config.toml
d_mlp = 1536
norm_eps = 1e-06
bias = "all"
init_std_qkv = 0.016
init_std_o = 0.00314
seq_len = 512
doc_mask = true
dataset = "wikipedia_en"
Each number is 500 + 25 x the weight over its row's rms, rounded and kept within 0 to 999. Layers, rows and columns count from 0. Numbers have three digits each. The size before them is the row's rms in percent of the matrix's.

# layer 3 attention output, 384x384, rms 0.203, rows 17-89, columns 0-191
095:503426506491523473489477483508479467490481477499498512478455511486453491504507494523504503530465518497497482486486546509499469496474447516515488514526505459479523490481476489519485485558498500478540511481528521495482489532533512541481487506477503503509510507518511471466530471467475511500524523492536529505513468500555505473490500510517475481479513504484501491530492476542509511532507463503500476560510489467512489497521501478484463568518504436468451471515563512547493526492499498511530467486463495484497451453496497452486525532495481538497532534477547451461524520469495460551
093:504504480518498504478486511472514457503478522482540480498539488451517517463473516500461495492476482503497542482516468485508518498497481525478469530497525526495478490485558515462517522504525494502492504505482463490468520527493515486544445486550504492483478506534495511488449490498526478520456457562459510525454507456470476447511504465495470559454502498510528523496474547480498536529476516460493477438504482488484510481506502513555509539461487502498503460478516471474516557480502540493462550525531497524530533516532509509482526538458504524515474472479500515498494494493489492484
098:495498454513512501499499552503481483495483523509508500459477532468468492491484499495527492506492522475509517550465490496505529467500522516519510504532536509494516518477496508513518524509456527478492539503441482510495495526549520493495481495507538508519453506511482485469513537469556505516491435515512558477506499535511464497481515510480476523470500483513522448541502465520528493507453493526512484454505489544522494535502493478478490482454489495552535480534503505488443516476522477543527529492483501484492479561543527438506489501524464486430522435512470497522484517504467501534
097:495481514504483515528485481553493522476504543514509488500540508472542467490504472525452511467450527517519490487529485555497514520498486526487495493512500491477532498494500490498474495502477511551487561488514504486496487501491494534475472480501484515494594525539509518480500504493470460547514496512524434501524482488525503506504517491457448524525439434521515494442540458468476528558500530542485487490484523450499481498507493478518494500492475481534477458514540497491487506548472511418473474474546489492463500487490484497482503442551492468471481511504471530518484515497501499518
096:527446470500495495483456544494512512517490485504497553493495512521512530475510482477498491478492496543481487496497532510481514509465525520495500472517496492457472485527486488508482516513507460471580502486502508537466472453481477491512517486524494548561517463547446523487469548491509485524494498456522493487509515493511490501525498482520502512516515504528465480505533540464481472512512498499592502497494537459523505512528543496555508501436495487471486543548459473503499523543519506509463521502504529429529533487503512465512486497475568519517504528528580507494478502542500495516
099:497515504482494532513529475522528466502507510527515486527521538516497503489544509515487493479496508503486519497509478484519469480510478497513515493510495517450477525493520460527507525483498505490494497505473538477480525475534499512466543461469471502494477502458486523489477528491485510505510514474511464548536519496512487476479490543456495515467524496537464475470512514479549532466519466500518455514474450498568437535498515455521539542520505533494440538491527506519559525547523527534517462513543474499495489525512482506502476508448491455512484537463509512487518469488456475478
100:495481471469512462526517455533485502501529535518533518507535525490477499482508502483501514488493529511507501524493446451519481494517514498510538481521538467511496482504507505514495527523471530445481498540496452494511490507561500509503502474503491502509504469473471478518520494487487499473481482473483536499449500471511477478495466513499531535536472509495497480514437478508521519456482498542464461467551516461548495547556507521502539563525539515495485538499544510502463528474497532498531521498491486504524512561467477539530489481509421495495463509444484482473475516500472510512
097:471525496518496456489517498508537519507503514522500510472496540499478447541508520487507506521504515488516472544486496470462495481538507468516494493531508530478512479494447490536462488515487530484499513522515515602481552480451459468495518496571525553504505479557502519525444512543541493468499525494500513462544493525511497515452477557508464432494514476533479511486517488519494501450514502489516579510534515490466491523508498571487485478474458500552549531500515498498468475494475532515497469443459492507511509524484508508503523497488549475470508476489487459496492463512481522490
092:516527513470519486509495498491509480500490526498489467490455455462508515489481492488511521533528513531510535496563496509481452490499518470499507495478502451500473511536482467452515532515504497480509440516490483533478510502545539500491487487521526451519505551509497541473550488519484494423529500488461519518504536509487462526497431503525476527523502505517485553515491503551486519482499521482505473508507541466504546485529497510473434485477546486533526532537535486529474500492529487494457545530470452488506466532520494478528505499496516441458449491504491519468498526516503476516
093:510497551506483551487514517486530447506501498489531491519486519529474504511456494506508486545507518514478534490473515473445488496479478466497471480528508534507554468496493497501514499434522500467517483449523448472439526492499527508497523541521511462482529500486503535534474472479530485480524496506475518568523532441504476495527433529497473521482483507549519512504493513520501492517519497495464547505541529521545509490531500538439480569489532481483491487478525465483483467526456516506468510483463532522410499490469518456500529535478484475539524482525495492529506529533512481470
095:533509536503505500476518509520483502506479486478481506500474504482458455515486495484471527442499489471506523516514525493527490458529482479506500488502516486493510506497509520511530510525533505507446497506493538523494492536479486536513500504490495484490476502530530534501483482506479515520512522535469503511484485506530505467491529489487508516498504519480495469545479483506570473533515510493541501543472522514498544477529534488520512545481507541532472473474534566525502501504492524583514546512438518492542465520534483466499460522466504509464516504477491522486543503472513518505
104:468491511487463500529512504514483486486515521504475479518512513517483448524504517524457494485538480497506504543465466528454501507509516526517537494472504483514483526483503501488519478463482510514471468513486525470442445503526468514473483504547509497478458482488496472522534523526508478489490516548503469508466523536518503480493503506476502492491501505527502499510494529500495488536466475515461473503491511479499491515462496523525506473510497471520519472500500513484447558460463531476494455506552474520471500522489504577475524497524516493481459540547531503506464557456527472524
097:501468486462553461507490522502479508469515493501511516478526491489477503486479533499518497533515515501477500488512548520516492507524495494490474494474517515502523485489528475505507509464481491504493512525468507485501486521488482501448503468548528520463438484510501469508486535487491524476519539471464532490475516521458470524481494522511512490500518487481516533501525505563498470540499511512522501497469548471490514490471467463474492489515494491500528478547514570552505519585480540464498471501488537487517512548492511498498542507489494531532549478535463534445469454486472490507
103:515536525506534477520501466520492464496491513465470542486498535493522506521479509498458511537511535494487503479521523513512481510496488522507512527519476486505489502514491510510478499459463503468496495495535518555459509502563544535477524488511530515453497492499546525480512502514519478491479513492459457471541446476499498512461481501490472500507522509495491525485486506471522514515550492478533538538498455522483476514505588489454462481479510492543488522471534472486533452529500445521539546512460526536481531486511469475516579466527445454496528482475501518497517492489484501528
101:497484488485496478496529502475528516502472496531516517554430480505505513491522495503493501481490519510496528533482495500467526445506488497492503466465448511488524474522503513498517547523464502512533511456450524544506498508492443477489520510458470467575553470525490489478492495520495549534534467483471473542507497512487452526522465470465465527494499485528495526501464531475486513514514534473515571503454460533511466478512448517505487494502534490475462496524498473489487494513472486484493490454493460505526503543470502536460504527516505494464449494491511471517502551504533513491
104:492513544513477487527505488533491487488530493476489534443490480483541509492508493432468519484476485492515480488510521507484485487470477517511517501462522506522481447468537472507532495502499511523493492485511481495555557518477522568467498485498481494472487497454486451498508528497474506493456539511507496533489520487523477483466474515536507533450477486512502502490507491506456467512493488506534460492503481513500462532551524461493476469438452489465481479509500509496510535504487521467444470485521533539501502529487511563518477478509485503509540505522464491518533505494477442465
101:518510512513489472515504516523534508531481535479513504504537513460522522533489539476476482484479514516500517478501481530476481535483464462499497510508523497504450536491503531495530457502554493522464488517529519487483453515480482505515502531592533505446533525517493498502489499519513489492521538512443493490503480488492474529490519485491462511500505502501464472515477561546519484494534491479492552545511531494493519477491490470535507522492495457462509510524505489521490488540507520490522546555454477505484525455519459511502486500514542485495513475504518555487554475497523550467
101:478515487481529501498520543473485530513458532473473530501512489467518499485527517509477527475494501480447499478499484503488554487501559511515535527481483489482492479489502518503508533458525489476485506508489501524555479490494471500507515486519481518511521506479513519483451513553476459534464519530510471490500487469536495517483503508510487515515488464543502536506501463503464534529467478470511498466486545530554450496471510492517468477510514521567459528492484541494546480465503541447522481481548496457534476472497453509533561471541457503513468549485489479482509506488472463488
097:505507495500482497499497491508523489471493534544517519495521508479485505495520486541525474481501523514496540477527501483461509467495488497518493514505504479462463523488522461501516497504494481506469501491498468438541472531484526522503512487465538484522537510507511503478578473445534513442532478536496499494485494518470480458528550530499518481538494442524482529547522494514490495518517492536473548530478548493536477514487507469552533488512537519541512503487457478487481472453467497464513523468514520462519550539516492457518499531529494501459496518483544503501491490489496515545
102:523496475511513522489533511498547510484513479495498509512497519467542500509502491495506506536532493490526500476501515535508501466512502489497463515496496504487502494441501470514522467481457479513539545463533502473481513513476457529459509477516515471467447516476490437505498574503531461498481469544470464488490495513510476459501514528480463492480472470478532495509503486439499553535476535486490509514479493454532547517495500484493519565504492483543480489465472497518487486454542507448504530501510505534486488508495516505480488486512464476474448473496517497502485545528516480513
097:508500497472511521496487485500494511491484459533486496483507432494481492479526502523465496483488502494468491513501480476517549484507509502489514459492541515542521529520527495536449523494469489486475554477463531503496517501494514462493512480506467495492558499513536493430547513542488561533515456486503487461509532481523514494497529508534455506483512515514518480447511463450505521454497502462484526487505504513463468502484582439508478459463452529486508472442528469527506505501515525499475498487516512524515495499464470469462474496527514543509510519462543507535480526453511483457
104:490485505476500521488541512537502461497514515489514492565491541488489524510484514528486497481497499519510531470519502513490469495485454461489474492500496498479486524487522492507528486467526533519472459531522452492470506454397481510498508507518506456518511540521518515509486455448529482571529522478478516480528521552477521531537505495528444498506514471484513464495479518496525529506542473506543468549531486511515540511501415500576483532498490514529537543487554528517516513508431503492544428482514490522507489489515497543504441498497485527480477526519483498519473510496480497507
120:509488514456524514527543480513522512515498507496508489516483535548497520508533497504511468526501542478530544494510518500490519550521445479529466510466481501527504495508519556509490490497529500470489536500475464522481505511529510484509504531508456465458502501504541500490504495468511510484535496500480494472507497465479484557479504444502478496476481455487461451486451532507513492483532500493491540483475432469521494509461439499538475496476484500462498476508508541496478464505500507481469482516478530544493513459537476529495477494495547492505542517454486500531506514532548524479
097:505515485512497522532476549487477501520507463488515483467495495488470517485476522525505506504476514521510495501488509480510523534485493512501508502517508513492478498479474530448490509498551539488467471502562461484508485530506515436557514537504502471503503481518485499531482464500489512480492452486507560470477499490479555506468488530552492519512443459521533502519450539542509482458515522517488474449488499531513492484536543454498469501513464497507548533518475506477500524458536512457534501509527512494507530502513500486520485485481539535504558497498465519503531474470475520497
095:484531463509503470515512536520477449507537508495509462476524471498500522488482522512521499531498461490482466486497465504545477507504516486492507509521511510533492518511516491463471527505478491517499453484529553513508438453504533490455526455427535518463519489503469518507539506490473499526510540473514559526528445497485542539511515506491471466476455493497479519475542494452474496526483498495538500494502478497495529525511440505522540449470485549521505558503472476473551522538487499503478460517498500493492435527504509473507500482542478545473475497511489551476489501517463514472
109:462503534468481501480506531547497484481519488475507504516531473525556508449494524507447505466500508494458523480523505498481441478503509512474562517488496499483479503515481523498473471516512516566544518530555474489479494458480552518523522488532522541474528487521522472475536530502499508488457478477504490499496503488526518471491508523466547487513494503474496499514518466507483467518498559510524473525510529511511462455478471475505525457497489508517559530502474499478460475494481518543531527492455486512488490498531498498482491462503490554505536495438500540479500514515535469520
097:510520548512448486497513478504471479472524476553457519494493502503509513439478513528447463490524512515495514494511482528498530473481499487544446547497475496519508511503542539478535492509543516525480455461487485536551498510536540534506576437519487491469482495471473486479490497548532511525526494531466463491457458515526500496552517511492496493488480524542523501502502489481487481503484464501520485534514519489507514480502490480530553486493551498472481522471545546531511454455545503485496443506553507492529490498477498504510455504507535479520458482474511467513460494456523482482
103:466462502539451455527521491481493445525488504533531530524489509510533497485487472503540449498495526500486524493487480507531493533516493469443495489506532556485499517510535468487487482494456511487484476517505500454499472479535500522545580471503493531527521514505519467546461501489499497556449526534523478504486506481483517516492504540518502509502509500521486488477528538571511515502484443454461451508510541481466481535490513545533500481518458522454549486471476465459484491486520522500504480492491474528542485552515480546434489486508443542526496511546463519515508471484506479520
104:477462496450482500505471499500539543493467501506520489512520519482537477520473478505496462506454495523475549505503478482486505512512479522525524548482497518497460508504541491517505503483495515478528481531515524475452509483455459463523513425484431505540498492459515483496509444559492529535480500484502480522506491527474471470513521473473483469461535531483483490513527476475507473460522483532499501524454515538492468547461522518491539472519501503506521499526458482503464489533512498525490538499493547486497478492510495448507480478484498515507556506549480499502527513496526536463
102:500521524504503472485479522492499530512510456530489496543477495522461534508508525532485487515545521508497538513518541508546503457521489516501483527515499535486515515498482502470499471520487495465510479468476538493507459505487475465518535482483534458441507445522510547507487480494431516489545491498494516520472477510484508478495468511482523512467517526532513480479490479508466482531454482498507486527463509502541481524513505513536446494478547570489514494545593494528533484507500501515492503518510510466516473524546556495495463507489526517475522432496505436523494483512494540510
097:455499508519512474473519458512530427507498528521499478486491523529526525464519532513488512474494511524490482532506502474526519534543491475488491449469484489442521494527538511511499553493530479532487478475504499529517541422500507474487510485537560530470527489474507503512473510479531507527448519533491494502514493498460519492471539450477526488502462479503498464525459520468512540522534539498478504459480492493503499513521550503503523472507506537495478534506495556459488504521510540515516541505544478513498546539483537514465474504532473470480525527502455510464512490484511511493
096:517481485490480430497470515514504528526501467488510451544479459513490505482495512526500460486551508500504516509517519483533494455505479498468507488510457496499482487521442491497546519511533477440507518509533565447506512512492471466503498476503530434470518513457470488518492494505481525510507519544490510461471525511512502507448506512533489475488507498470508512474501492496525475497486491510453414472525460489487513455470563480478460505531493524523518495565480540493480525468459499502456507493535476542475465461532468487510490519487507467510439452493534521486523488510501494532
107:552528521523492506462494506468453484477587452519497528521510514502481514494461468504504467501495490496524483510490511478483489520481523483502558458499524522519487464488469528505453471494525500437448471485539482550519506528516549473461525494498501464464509497551515510521481497472508492514470498518519477504512533523493462486497507540499462547460564533504521500512498484546567537537529546461464501525485539491490468518492478474468486514484540457506487547550515477530495504504454515497517505477504524482484496504542481476454478445486472465477486484524458444507466477475490496515
101:532521527562520515504485466495532540454509507502495523474515518530492493486483501496540497506512516490511498469529498478513551494486474510515483481525532472511452483492470477510503481513493505454485465502522440526499506497531447509452493524491461484488474531453483505521542540508467513526458474529565463522459548542508508531521484503460493481529535534494506476531505468498512486518503503522492480518468523483495513505470468522509530524496483511522512463493536502477489413481557473579473529524516490481473542480489485479467497513505501475518464468509540470455502520504486510516
094:501519520515533485480466477486491492489515523486499483510538492506501512522499513530469502503508540488493489481485496497502482516504493498511513509489512501503445528481493513494518517505538471507491401498429513500508483487526515521530480483504501465483533520511515496456517501546450528477460500528526526441507514528476519485470509477551488490492489493485487476522510486512488516472520463509485464496531519502519555546545555483479503501472503471509483502516495597505453483483481491483418486521544497483475529490470502487498483525514504501504531559491506434459535537541523493475
100:534534494527522517484516541503500533513517543462484473484444515485515467519491542503483482486503522480517490497537480451465491470475510482478516489495519524465490492500505507477522477497498495486488516439509469502479515520512491515489497505504532476493444494477499510497472492518493514499521500513484507519477563499532500468506478548519486504474516507500527500489479490575500498515467504462498547476539540483465540483517513508465525515459512530514558465500473497525492473548486451469540516494551511501455466491520525457531508477553510523439524488501502483546499517518484484530
101:521499497509549545541524513446567520502477440510506494447490513512494479505475464465502518544509478513512470457509522477487514511499483499481518498497513507500544464532513452480530489499492496437449521498495519502498444541487499507517486412492483481492495547497505526492493505496452525485516524461464478533516528476520508500505491465491438524532483468495466512542468552494465504480505501503527519501523503504488497503493511456518521547477508537453470467510445477520514504504526457472519469504478476518460527465483463545488508506489537516493495496501507485515489520503555484492
099:507480479548488514480497490510525511514477527504481515534493552485494510494512502513519510440539454517485516472505498509496506510501480480482473494475482515485477445481511501487527503495526472500523521490531519505516500491444490544501487507554524533534475559520497480525512479556578523497496486455465453488507519503532467538536498507497511480480535497517512500508506469500513496472482485471502474501507498486501503468553512511443476453474466443522487445499414477533472528498473552444504515493512533481551517466527488472488535507467498550538503559508565482529491496485495505511
097:472521513466512494447518519499489512485466516486466479488495542457517478523489493546519517513517500496514464517482540546446533464487490519506496497505501493512462516528497504520476526499505506485506448522492512550504508497498543508518489557501499478541477509562487470497496466449511472501520508518470497517473542457501491454490529522473518473489547541502512479518474479492475550503482488500491522495509500527502486491564496519511490493507487489475459495506521537554469455479491466533499497505510515470460512489496479544432521538488508502538491454513502449513501504512493581493
102:496521508482471475495471531513516492483518512537503540485500508515493496498534482481510492526514508475499487539501506439522506539525527523477508511472480495473492532469551494467478466486510483443563483522536488553494458522497468502528472466511491536506510454470479507525554511463480505486537473492507538513531485535550474480468493520495504525464507485489540535511469514451522510515543508496463440511525491529460464519535514493453552470475465491539497516515504512536492530511516425508511574472493504560476522463484496528494558502559529518464496519463487517504473493496526543516
101:470517493489491523486513542468532492500532511513478492506492482484543500515465505460508529491510516488513474469435524497515527496567503472508525526476458491490455459487513482522519534509511497530490487580523505486525489535453485478520475492501481503515479537512530502532470516478498472501518555496455552536515515492509521494517432546479477523510525509524513511515477505514524492491463480518445486430480510500455508477487461543491498469528571543511480490449472481502493498516511500476544453507502496473510489526511488507508487486480490486453462493503480520511492500455490510491
098:506526509504474485475502523522479498489529489508507509526542485504473432511486509478524504524541534466460499492494473515494484561512540523521469517491538494525449495479479483475475488524463522482509498548506468534497539486520509550478494539457509519501481600502474528475496536436502549450504466508526508496501506516483497481506469492520453508495460475461494497468482509502470516473534481495503458493492520481480486510545446530485505552496529502481507545479498530522526505455513488520513494521505460504561533515487502514518508535470516490499464531497530514484497478508551531496
104:497494526501480451518488470515483478493475501475481495485496508498501501479484481475469499518466493504490485514554480509482486500535500474498485507535513479477554490506474498515499546523490506486547490484482522474549523481538525511526456562488475519529477495553450524496499539491476492490453489494515442507527504522515477505498474500513509483517452495483512493492511495521481520500454485546520515511516469469520441536520502432469423489524522505501503459512502541488517551506467508527432492518503478476443524523472468495546531532483524457518509447526531480488515505518538510514
093:542499513515521521533512523501514509523455451505494509526480456503509485477507516505492503514533519480482514510487529497549528459450515483495505491486494506486502470496492497483495504483527488448514487525582458489507485502525484484525521474438448510541501517490545477490508478445501492479474506510525468505515493491492492484506523532553514507484514461499491497517526491491505522525478527488511484510550509528503474479504452512504516533478431491514496480538495444490505496512471482532515469508504513488530515518531500543437475487539506483471488534517459499543524503465459516516
097:492484509514498502502508493509498548532516484516526484519485496509501496507541539533521487502522489527492506525531502463522530530534530519514485476504520513503512511483503566500487502476542514505501481494520528491486518518535543485472486505474486475510467453509492546488463490503438504511489496536497483482493543494517483528486440518478517479494555501535542539514508506494513495514503468532443517450556517510458512491412490490474494534538524531512498495499481502464480490506506503506517506491547437489523527476489529493502511495468485513482531494506455530553403502519512502516
102:517492481481501484482453521474472492495521487512492482538517499530523511490487485522511543532459530507479467488470495530519503506457491459468528516504521448478523480522522498522455539504490506469499460535495468493584503492514510519518536478518534500516499508476542443490474498461474499522550457514527549480520483514473492458476520513502459491508530537524499494496472486526542515569497463532522483485497499513475559517525531486484518500519449498495471549479530557499489492493511523493465503520506499475480488472523508471500522497493524495475480499526500489520502489508449501471
094:507503462472527503552527541530482510519490489477506490538502513500510562467509451504534495483539489532518496505521485530504504498482494524487491466486476491468493512489453514494451522514489459517479497510548475514476454533471512517478476505459459487533523523512521550497547519482480480508497497481481486502532497539485509496487522475483540499498488486525504510532467515464456489513508492509496523496448475518467520531533480506467506503544487514513464500483467519511553514460528531509498519496484522456507499520534447455475521504530481552474484545513527512486514476505455496500
101:468482495499537544510492497473489492509520521506524502515497515465503539473520470496509489530508540511534476477477481517492506459532490526522499507456506503492483464501496515480520477507507500468517459527509472489505527546491524547439439500517479461488498487464536505524525515502522497468494501522561496500483502499523512529520550490447482479534491501532474517495517470486486498548516486503508509504497497504494527459460472537511463482531515516521511494457498496531488469466442466568497532505509483476521507500523519499497518516540499501483518471479462507489464481490490502493
100:470497523542483496514498535544510486509508474482507539552497514512497513518463505496501500487506510483496518492501503479494502483503485479522520463492472492550494461530534502497470448506510495514485466477518518501499457470492434486513532497474511459504535523500500509562491487506468563564469503474468471502467505473519491491522477554457444494499460508508539503483484452486551478525512503504491517518486492512520485486485464477527441527514477524538493461548551477479524514513480432511526499519504427534491513472491477500524516482527489516510521517496483495536498509515512512497
103:511461457483558469485497512499510529536495479484505513505490519520495501486525521517519477527508538502488487488509525526530482486485503504468517493472503478515516508538514491561496507540483501509490559457500496527531536539489446474499536465529485517489473468506546545464439500520487492503466526492484488499523480459482508520440520494495541499482490526485444486499505506489509551484519510443529491451446520509480467469490507523507496497514508491484543539477511499508517478510500535503479461497516527489567518561567496501445485541437515510507494503541466477487526504510482478493
091:542510528476488503510522485501527483495500516469530485475523475534483485456524514521475537458520486488491523524496542501489450490524529496504485519489497477536454458511506500488488495485501532455536452486524488470522470497461506482504475540510495481467461549543474506483523490487524506504457468509535476485442475528477533525506512457539498536517422514472513469530511492500462513535480538479495514539505483514499527479495502561570467493488520493476486497498507500521536512485484498558490470488508550489489504521512475475445478485482493491508533538544526462557532534531504479525
103:465499516516501542510534508485503522496527460481500496496504511534513473539463428508498504510514475488500498502501506463471513507504494499496543524520491498483511496556532522508513478454535476519540481479515493497532480504542527506519535478509536541515497475470509446487582496544549509461493489531511530498539502520505519529508492533491465522502496508509510458471495496525466482530458508492463525473470524479524566549457477445455520560475518531486471500477428506506488486526526502509481509519540486475501537484508444468513518522513478506463529535491470528493468523487508463519
101:470479524495533517476515515500526495485530504498482512493525514509493514507545452479507530520459508515497538481519458478511475541493500473468446534469514556514517501488528469493521481478505528523550513569481463528459503510457505505508529519512431526471489473504485492533481521499528462507458492519487537497509483490476474503485525553521521458540485506489476511498489494514448532576525523490484498467475505487542487481475466521471468510533438475516561545475538485495508513505437482513524483532491508547538483536515510533537523548500520473520472515527492483485523493513522487490
090:506506483475459517507486478515516450480531498524479492528513486485484503494476523501465483442506502501504473515474513516558482497479523455549492506557497471489548503451490485496525520516524495495494545519534468503526545540465505447494479498479508522542513474475461514479510436475443519519497482547470453487474488487517477450525477496505517488495484498506508509534509476533487520468450499493493467521502496511485514529496526577506525501494506537526503478473495526514552551437534537480479494540467480489501506482562456455486543511507531514462454513487535496488502527557538504518
096:528534506506476535468486500511515475451486485464526484514496505472491509507516513514534519484517493496468500499510526507454479466465523481491476460462501518516514470484483492493483490503498470439483543469481479464538516432495558536532459511544531494477527524518473489490578494472502493523496459452502478497473434485487515497511555530521502500510464449511507525534467495511476506476494524505522522504530503500525539475530505493529473504529465536502486492509497487478479503472491476485549451555503507554526524492477453491501504468497536505488509536549478510511506497543499519477
096:495488507495502481525476473515498460458498490502484478499512474538490498526511492519499484492485503496512497460474496517528496508472503485496509478536544512520503479496492470490468480484529544540475541533461500452487485493517518527537499535511498503449492479514514474484505461553523544495471528542521507512497539512522487517489489438523493486452487496563454521516479517528518497479492540515501518510497524471464471463527539525515479438456492513497530568455483466507528456533461471504455481497504545513510510487508523540507495560496529500495494478495547538550510465507490533501
100:507515456489499490484488490476483479509497514524468500503483453506483542505524504493512482468512498495525495481508510498565533480512505475470538516570500513498512448496508489504495497538501554489503535487512487530533516536505520517478456467486487507465510505544542509492497473511467496514518553521516501499506525450513462499528472488525485452470441498530497514497498492555553511458492534513444490525450454510462499472492515508513504518484513508461478450494521560508444527489505521500471524458448518536473524476479493469575537464485530519526525511488527497520517524489473526519
104:497496512497513492467518467471514519491502521531505512520509517506500474471510494509507508481522524495466504516474479528477482512503492495542484540543497488493502534504453487474475480486474442533515515478514493538486521471456421541480519462490520511516471509467527525465480469499501534456539481530503493503488504510515507478487481505501505481515507457497480479491513499522507484504500506506531479466550477508492500468477571520486509459498529472460451479544470481504464450529500532480530494470494487503466448454486529439507490462501469536520495527495518461482515524522510491512
099:511542494535484502483489534498503478553513521513548460464497479503532496541511503483515516517519475523480511520523488486497525493498479529504518481505478505459492478478485469467547525499494545487476525453480480502469468462535506501489502472477520523481509487500515498513494561503494514485493552532469531519499477503522458513513472500511491508543497529506524468502490501562498482536492478441492516465490471503568496534507482538531528535487528507538464431451509482496468490560479454501532506551501475563524510511519503521526457470491510475511491510496528497485543521551535479525
090:531480510509509507524533506489497496491472484477473489450538493458467485517523502505514515505504506479493523484502521515467512454499504515504462499549492499511487504491500524483532481481540472440504515508489497486473542488495504508512445536550481478458502470581535515533513491565466458481493472483465474501513474526470548495462531516525500486533512518500493509506515484512468517508494514510513523469507485497501469503480499464490481473533517450473506478507473481529493526501466506482552492444511480531516538547534488519498541523494483509528453510532470545536501432490462429498
101:476522509516501493520500509512478497485491489483513500454501489486505510500495514495500459494486528502522501474491460490522499503512524475539495519490485514531510529488556490479498497508529529465449502506537484460494518499517507478579483495485536472483490546532525487481542518527473450488526470488497523510509492489429548478478489565483484528475497556506520515547563480462483501437501487522515463477483504513489493479550507528535530509482501468498519479496494490519547510478524531484490511534501542546517497525504507541499510518547479440551505497501482448485503486471544499463
101:491499521487487476508537492489489542478504510491517479507528508469502502515510504489484510521526455492542513519520469484486509534458516506536480467489525538462485505525472490472541480479504495513484472472484505437484497508468427563495496473500507464507458478527472475499537467539500477490468442530461484523494520520479520481510484526468475508521489510542497479512490505523486470510494465571478550500519543545451528446488488546512492506534447536537509487478474463513527551525462478505498462478518435538551542472490490487545473508519519498504525456518482534473529449498469509506
095:511490490502516492548510527508467518522454510488495467462547544485524494513511518477531477483507492475527542502502462488506456482445493471505501532490458499457512517502527517495497463500505458518552513515559504528487502475530510511529479488496511496489482465526549461420455490531553489507498523445508556489488489520486533464470514527489523517559488527476508483488527504533518487507470506506534520467510511492462526465458517513470461463496504445475519515541472481506464534506510531490503494531457483477520495511524473505485485509529532475518522516543496524520533456495480512517
099:505485487490495500488500455500514505484490534495502518503481517511512488507518494508492442459493490505520497463501462527535514495471469537497488506498500479505458511515531489548496542496494537505452549459556522535471414481509549501514533485520493497540483518482549541530481553521534512521479524520493539545496493479532517491513468496505529495522535475475510489525512482474507464477465488473515507440449485491566502544503505570500518504483478516517530491507459475538464498471491547508502507509505477495513491521492486515479488535508560482469500503464484529554448493479528506451
096:462485463494516489516492523503525523507532455522508485498517465485571477499509542495507516472494549517516504510514526482505470493459469522504514499525467504501490514520514506459494504529485512531580498484508483496523465439485503515490461508473418504504492526462562531529514518452478478487477501451521484529468472508484512475504475479482461504480504475526519505494538458488466535519435524514535472548493549510532506545469457547504509542465552505472468491487468479518512534524476509452535482521533460487522507531478489531515468504504536533511514488494499465515482501462511523549
096:518512497484481507526495491506471512531495507511490513493489493510506486482518494512492531501438500540497515536498483526502508498480470499511466508547498501533527528496521473531534479495527520490534515458442528494476497478496507475476556503493486482466478448502481452504496494565513496483476515452544519505488522512466520493511508464542458546432524458511492518511496482505505495489519544503594515482478504494493486436513505543520506508489532489562541480513511561495482514481478467496530484499479534494538503525461548501495475467519480537483500506483488474498474522489535527523
099:507514509523496505476483521487531528519499444500504521460524477468478504488501454527495510502533506475491453478466512531487467508488521486485515541512515496483505515490518519523533504463475475509496468505511487546483513500433509506522577518483486505519486511479560484551507435456492505446519496501523511484508482461443488518483531534513495511498538503490476505502495501479483497428467531450532474513577503500484538492511517542471479498512472487498499485495539546449508475524498459507481508502458546475509511519485504505533498499497478452479471485505526488500467486523485561521
093:507440493534512477475497486463476434538509514513533481451490533485485498488473477499525501531507516509487453488522512518472506486545524487514524484472493482484529456514488510504529479503506511501510493523480521540487499496502524460479449482493561503525492559476467510469508514498491504479504513481471489486507538487490477478541493503487489500518476484563514522501479491518495561494452493499455494480473489522513489495494449524454474478520506456516513502564491522513504526508553456512517484521481489458429507514535492524545467515487500505533498491479499501563463505515528511503
099:492462500538495504539509505523492543495543470496479525510501507526467513478470509489504498493486504486494500496492503498465523475485501481481525471496496478487503552500506473505495501517543502530512453504514525462505531491506481483476501496538495513491503496453510499490535514523475499501552508479514505485522484457482546521518511484537461480539447519504459477495507512477524462508505502454486538551498479506514542466531538497458504431484483513501536496495465499442511518478465502493488506480498506540519473457501474491536468496507515487473483503513524518504536465470506481519
098:516552490472512487505452508510491541506517530483463506492505507489478479504508504477548488492469531548497496504469484493476480501458467502443497500532529458504534516513420492481491480533503503454491507481539509499529502528498502472431452486555492492483489526528506502475460538506498457504494502509512510526535516520489453517503500469531449519533530483522472453470508483481537481507479528512506521498496500500515500517523514560446476571496527478482520520512515508512490484498527537508492472464474473447547509478471526531448451517499509537539495503485521513490499554488516508507
087:514489535492478519493492493485484479538542467498532513489497443515511523517508539579487438542522540494479524491488453508504481505509486485561481556511481539488498541506482492499508445496503507468506476464536514493538540504471492517524508477482492520511572478492504495479481466486519497503501513512478489493524502482472517475502475497491467548464478458554450496497521530531487488493509466533463464543456484498531532488484517548500521433508458487495497515484490531456531494544514544508482528518554512518512525504531487459531485493530517529504491481510508537496529500481546503494
103:505492510514506494533501493511500523531475512516501497507527542501514527543489485516511481525474508502498517515522505487469491526519479481500516521500495496496478472477488514504501454514488497475481493506478501484536547474472452496520525497480491467495499469516490432543494506490501521526477549526503562507491491488536498481512499505567474512456470539465502497510433506521496464519494502492520463513532563519494523474539485535515463509475451520495500459494453508498527508512499483486467481540488535486478493518527545517482493509480505558504468506498518490557531492479530459478
098:526494466476494515496473489474498533507498465492495482479435479504505496486485497465494519502520438470498518498487481522490450506518517506518503501535498530506462532487515462506506496518549494471514547487468463517491496545496510555503456551532521499584499528485513512477499508525502518542523547514534517471474461487509472472462520509512424492487517519502439469488547541480490562496510514466505488485503507578440501560519514477496458515531489512418485557467566505517496511496529447485495514517472517485493558498446494515516493520491502482499490489494510455486543507476531537526